Each number is 128 + 32 x the weight over its row's rms, rounded and kept within 0 to 255. Layers, rows and columns count from 0. Numbers have three digits each. The size before them is the row's rms in percent of the matrix's.

# q: layer 3 attention query, 96x96, rms 0.227, rows 37-64, columns 0-47
# k: layer 3 attention key, 96x96, rms 0.217, rows 37-64, columns 0-47
# v: layer 3 attention value, 96x96, rms 0.261, rows 32-63, columns 0-47
# o: layer 3 attention output (transposed), 96x96, rms 0.209, rows 32-63, columns 0-47
q37 071:135152082093175116109162139094177125073079067078151135126136093138122087089134157119175162106095127090159108114136153150153137097175115118163161
k37 089:168153123176159072111112162111092139086124102122113130131137135113127133161119070213160171131112167151124124109097174108123112085178140186109198
q38 071:052145106105106102154167127082096120136108148116141141061204088107167134109136179155124058187087209155095113166140117121135101099118132190147103
k38 088:118114171123131143123113184088119133155116135160137162149079129178159137168178128116109057123157109109081121125114190164114108072151132134124125
q39 064:120109118144132064138172092142177061139142101077159139126168127118091130108162106131147179151058149163175118146145102171151140066086134116151161
k39 065:135139120157123095071115181150119147107166071131121051103157120083167143158135078148062126158106154163078165166110102108113039113159144182091140
q40 080:141159099131049190106135052164167174099125091132096091116130143161184162174152122125083133091113125123147087102118110127133100057142153169106187
k40 090:104137171105056146196160130122117105131155116168142108137169086113100130088126137137097122148208170130092182132207097117133125162121102136158133
q41 089:186180050098156197091139179136105164140175110116150172135107173173151188107111165132105096119152110072117139189109079104110141176150077147103139
k41 083:160125051087095163123122122167114136118139142122143133148112182135104158088087113202128142089095187065152133139141165128120139140120103129120123
q42 066:188123134135173125141065111125106130142076136108141182131128181151119110146094151095124152120173130088115083111148093142093129109146144146110177
k42 094:089132117117174155195115125134142119167108090126113137097151110128073100083137109129150187180181167103085126102126099180147168165133094109151133
q43 087:148084175135149180094094171129085114092156156120117114126056146131123144118165143068081097100161030134154172102168145160099194164096046144162080
k43 079:104080157153114097153098110122086110103066169094083127105107143171133143062111158084200089078131098072122106124118127123083148109128111061178069
q44 078:119145176135081162194108218144105164119153107190157118072110139159079106149133131120012079163164147086076157143156091156113131147104085093148105
k44 099:088080168164183072150176104174112071116076142097168110077127157114093137111173084161065217166162155183130136159142107195105150108121129121169143
q45 089:090116135121102061157113093124121127146123145187145097166166117093091125094100151099171161117132178134112104181091220085144109108087143110192102
k45 096:129079148181106074063130079112117115116133107112155104129112148162160161174144107090115062096087130162131141086083130106127147048134144135204160
q46 089:083129190128168080172170086070081111142139143178075163165157143082159093116145078160189165104110200106133142123128065142159135138142168165077153
k46 115:082148169152079088153182097124134134144151171151082121080161158126133142104154167137162154140104101117175074140158164130135103080159182192132123
q47 093:152119108150120114156073182069152133104139123148110145181194107130113100142056167125146119097179156177112138126135116124139155132086169101109161
k47 110:081087159093134140118127118091130127167159130106131133137178128140107152076143125164169134157169132155088121115115157134196132132105094114145132
q48 075:140061138110159145148137110048145082121064158078111179153136151146118134126169152131077168149158173113096168142114107121091135130076133133153176
k48 126:116069128122059112108151145119169082145138154144155088142108127065151093173188122078177114127088119085127098110156100175131012105148173143161124
q49 107:099100140125144159151162098156191120143152147099194138098153053125054126169177106139126171161064132195144139136133100146141109081144173126157119
k49 104:127108098142147116088178144209138128133200113114115116113126178078130150172122127159154114151059127120166113095168161179154070086136184150134121
q50 105:146105162161099159147166157131087142172137122175191124134089087133137139084127157093109132130153133110098128078061068098147104110127168135195104
k50 095:124124138143116187131141171096146142158090165078121110110102107173235165134112161163173086070090101100126150113087111071080127080123137102124150
q51 097:106159138105151135143165132112113161111128162142105086140095152130094141129126164106102140154143145119107190119101147151056187190114129081103169
k51 093:151159115089139144114196136119132143062158061130114099127081156130103143086111101166079120072137142129087154122132156105116112187102074151184115
q52 104:112183054157138162082128117074140064042137100129143140164145104130131174087130146176167108145088147112154161145091135114174130108175132146118119
k52 092:066077130166151165142102084127082140098076165070133165119161161154104154149162177087088181138162057091121082138119098224088216202131132099127124
q53 092:115109106166094196092086043094110142122128109124115127118103130116088172162082124101082160131121080147137151096113016129132157119120183167152142
k53 111:170094132158155158130084159144030147071100135099109105098125088162104172093102126128119154209140144100087163081118095111117194153123111088094098
q54 109:103077130086096168077090158168157170110127126139165130113093137141153126088123125120135177128121152112106105155118155166093144116200175138143152
k54 102:105054145136087167102108166113139147127156133140143171147190114098139126121146083120133156079122159054137120168121081193076122084164215132093168
q55 086:168125131154111166168141125159152186088090125082127123111130131114184083132078068098065084160165140184074120173095112141151137129143136179095171
k55 086:096111100143163175142078166143132146136128191143134098126091184127067135159134165107122175133134161120118148141067153133102138129194121204117137
q56 104:151093216129136113141138081076116119126133134116161143119130126137141129075089068173129117057095120148135119160127125105154112108120163146049134
k56 089:170119146133151082186101139121138084133138125148179057100100178068150120100114052145185158118105108164083150150158092117165119097113132113139170
q57 093:192175072133146128178153073114194142152119173047141106169151137142166137084180153180133117134101085102145159171090102087143108148148087122142117
k57 102:177208072108099127159118128150158120164135127141143115167112145145165186089152145124111043205124128145112182152155139117143123132109074111192133
q58 103:112121152106206114120086162129131161190080175115119148169113167198165118127191128062084176120139132144085102126100144063129161150150130086139205
k58 101:198152093130196140110067162097142081132128107164068119156077147175224090112129118148085147150089159139087121142102099089174140126125143123085156
q59 097:100190118077104171107205112120112128111136141149167159142101083116132076129092175082190117100160077142134088120126115096146109137185128115147133
k59 093:091086145114136154123141163143092138124079144127102174187089119152136087111134145089188105112185105173165070119147186100096116078141149108114147
q60 097:132150047142089146136139082124144069117104131127112140127122156195131123132096100112097102111104163174133100166110073139126128116144136131148119
k60 097:193163110172159126175082132147153125097049106150111150142090137158127131094139130149079147106153167120066153148108081126144161116150133046149124
q61 098:136193163076087124141120180127136167105102163136128091123118159133131107128112112102116120170097130106095115146081091101107104158148088188080174
k61 101:149117189061165176075115205072122144128102184091096163144130090147114091134104150116078142140156170150120124093133094109115132183076088117118184
q62 090:134206102081166184107099182101179138124079091123187106071124105188139142162135147077114129180142077086145121153141103110181222146106094103101168
k62 098:127217103121154096150113175073106150132115152116093093133138060147124152112119144156118117172125149107144127106127157085186195158083055168148117
q63 092:155194106074111170166145166132080092085152154149091143089114113106154140107052117181100110101204114173097157075138137091146155140084089102111116
k63 099:089202121095154136188135138117107157093180178110090094137186101164163113141099131173163154159164120170091123163130135107155161175103102088122114
v32 097:148173074114113150167164141131131070131115176078096184109155122125186082082095097081065160126144126144119108123114086114098086101163089150056107
o32 099:161071148155126078145131115130153179126092054176154105140122166135057112168145127140185108118099138118148162137158098100137182177108106136156111
v33 109:226126115096161140113146127187094108134152184161146114126102168127170076173171087103048131106156069184159120113139185146143112091132126126091169
o33 095:108127058186091099157125082110193111150101110140156156173163122134158118074149098148170131088190162111112122097144096186104122123138188143149129
v34 102:112094089133128178154090159141023131140089172107138157134139111138132104132119095134113130190126094161113167127046066127087198110139090163189130
o34 102:137134141125125067114148138153160097120124066137129160200040153134126161162120158130086094106130165093151086162167161167133089155164183080138101
v35 098:161102118138171125104111164103122142155151109101140179149104149151102072141114145014108069148086130083127142087113154155124102106168145103125124
o35 103:069149094145144118114132055147144102080127143140116099134124073095148189112171123225183161095148147115133099146129133114150136168085127147122154
v36 099:101191078122101144164138088149190138083086176083111069082145104160103121150158183108120118163082157152076153112069181081119108137103115147107123
o36 095:156093125122140188106102140148101069126209131140125168094168154126103138113219109127114134094136130126134095124155120211157130109122097113145122
v37 102:171135129172126112136122163066114112116082121070172045102161127148127118067099118145128132152130169093142122116150087123121114149052125118150098
o37 110:118104127074095120138097108172098148128155138190063180135144118103146130175124130128116106121081106144114157142111128105099165162162086109127165
v38 108:100171138080131153168147079080103110137142175114107144105142084149107131108148078110138134109107124133153139145096141165134137154115150056142095
o38 104:165118173127111088051136138197153087079146100141166142106151203099097113111181155161130177113152092099113153113098147109130086088136102209112141
v39 100:149178156157130088105101108102068202148164129147110159140199157104082103076081154142194145099105031123111122138172116114124140149083145115139161
o39 101:157166095114193149179188138177143063114113095087084046139109172132164183116132117160077189143132180119153122087064139090127143108117122158115116
v40 099:147153108100086043127137209170103121128136106130148099094109127143109156139134076114141156167064155150101092091124121156166124187138176200132110
o40 097:103100147114209178087163084052188142089109145113133111168143133168140120106177163191119150120175067156150146126131118157052142124094118078134106
v41 111:161134138108148125136119160145120153134096086127168142098095136100116096175099114146168097085118102085132130138103108076070126126168103095116109
o41 105:114122089146133143144074104111133132142193138191118085191151146130114122139164104144064145123096112097135109136212127155158108120112066206126100
v42 097:129147078169140150134147114181159066156115125105166068115140155117107115134088124097139105107171162110118145100106141141138139142100114116067143
o42 096:156117157101160085159154139117066131112165136136044152120162081152171126135138153157145115112140165149175043090128141101145113101124157143182112
v43 112:122121093128105118187105220078201128126108114108092136159188154124146170147102203134184136154149112080150157156110132107113159115112141158047150
o43 106:135155167150124108100166127189097148155176149153127092110129131170125074103100059125103142174166135119131118111122122107080156152096120032201099
v44 107:148176161087099153107100151113161163162106093131161146104149055121018157122137101116100098088118171082170159153130100124134163088129138170091055
o44 105:130115142153154155162130106164134138136137156149103044107132185115183105127127153162126154157114106134087074135181160185130137130149149084150095
v45 098:139159118052116118169097138152130106160112142100179119085135157121089113057125157106133150127180144157100194071125159138204180107126099095155112
o45 105:114117127158138143099075108147131123105146116134116137130130111137134142066193097093176089115029097086141102163083160106098086121142124129117149
v46 110:157073177167191074129120110127128135110144082083171096117151124133060137122132155138098118201116174208144166174108060144090162148143113072124091
o46 107:122188105094132108112120105146071147087065144167098163137095140135127120100119110106123160103159101064092141072087154129087069142119155167136177
v47 099:183119063154156125153094148106170060197119105136162095075130126171153133104138144175093149130134121103053118138119129094129035077112126163154174
o47 109:112126141128086179164141105132097110047138140129091145152134164124075093161090080080131114110120094084235129133173116150079211110131081125084068
v48 112:117176161096171083106172115114129146153090109173064095128126138149155124176131105158197174103170181113130149143127121122083167146110078108120105
o48 111:167118147130102115161080160117126135144175083062190080128159133139093131047096137120081067110107064153118148169132119115103138100130135139158102
v49 104:131185105144089145146130150134115164172085132123041104128143095143110100095102138149165166159146132129206122188144125070157184164131102164108107
o49 104:098103147068110121158126121126149141133138080083187091161115141101166153202119114120127127113150074093087091145147162124099161106085071077193101
v50 114:139134117101139106135077078192136136099121099102111139134097121136142102093160097088129144105122109132124152135112081138113160183158067140195085
o50 115:139136148180129121122172143092145086139142113209134126154121175082112130144044108140141108139136158167090119131147142094129122086077208133091197
v51 116:163150096141131177119117151165172120137106094136057184169155123144123128115157128060153122147149152073151117119124135152068116117117109078146133
o51 112:087109148126130116124154090161117093084113169106221117136075178130086123112148074125123120112093095180111148079088115139131120178129111126178119
v52 100:157084119175073133146139140099135164166198156152144118107123102094169149116150137124122173080109116129120161171145120103189108102071060125140115
o52 109:107184182113133178171104144104129113128135089100115102141174143095104102164118151102154103112111099103164079135191177178085122174119158150094134
v53 104:159169098133168074120095116120123140148106126131098125070102100151166154112145163116145155119154170159128179117094122117107092154141091185101185
o53 102:087078142134110164130117126106100085073128109123127106100197072127069090127097143155148130100143175127155091111125119104107146125085157075124033
v54 090:111116142098082184127175092138091126165137129137114132145067132145139160129138120114148109061118066075146195112158136149120147105127141094047185
o54 098:165135116151183093142082126158204154142090138114165135115201115167157131130058099147153154181156129110174107194084100150087108076131148177145108
v55 109:099176096091072125119145112142214171114145129127143179145186106182098084127142135133152150160060106101082169091138087178177138197104109139125158
o55 105:090083119142177130113143150098077099106132183138105080090107180122080136131127112165082140147147130151141133146182168115074122048176144133126131
v56 107:103161099135084098125075145057150136064106166127150096148177154139104135110135134125106190133140116118136098137069136105153148082212144100155137
o56 110:126170195092132199095126134163131110084199110073110143092115121186115143180203170119123130160085126127099134109114143191106164171092148144144123
v57 103:130120153114145068133085167111140117132180112119103128098192170182116118089196078103148085150113150112089172155102129118132168148099116094117184
o57 103:174156074125117157126188085195070122121139146135158080126121110122118121128085124144151163091144094107172146090143141159089096124114128165154083
v58 104:097089129153148097069114115098106140143133078114141190182090115184144116106108151073153111108154143130097099113085154166078132118129177127125151
o58 110:159139148146089151126132069153135085135150098179108115126105099087112144131172157184096152160120116103166201129095139087161134117107127085131104
v59 113:109097149131166137139124207146142119135118164124163089130078078119145145165138109112061161130100137144076151108150098098122123137127127124156202
o59 110:179097153136122055122141110051099086150120083113083178163127170151139103084109094149148114095144089152113119085081137156124139161089116097117100
v60 102:127078131174095133196136127125145173169145110165117113122118062092095126181166123087140117116115130071108200117176173109075173177115105117113123
o60 097:089151152091115141104062114149101132063072130080110112146176140118115133089093145110098151157135090150138108126164144134162123100090123109156141
v61 099:134111079101126131097122132155124127118148117161172086102072133143102081181129126114119131104085152115067098121138079104184124206128103108086142
o61 102:128173167118138109181118100079142144173120181119114184124162112131149164127128147179142093105132160113142126058181150170176116067101169178089113
v62 122:095172135101065116165129067105135134104134092109107111126183148034110086148134145137155150177140146167210119167120112126118139160097190159121088
o62 129:116117198122169166104139206153134175159108100135124099128083066137129155081130146113079142127111147133104124115169181154068129114122080104169124
v63 104:121137131112125102158104106134206112139119179109122181129164111150180143166110176087065134082097119146151147164093147091073079165134131111131155
o63 101:129107072117099149103153145151103112112146083121150105146125189121104073099168069176142080161141139172106150112168112221156144143121135190114105
q64 093:128177110130109147124151193096140114145116156158225128086151210160087138125052177119129149113110108162149130070141119119132104121152116134145142
k64 067:171128070157151146079092105119194179067119113162133105170112110152196123133133117150134142129142146060136144089144154145100139149146110108156146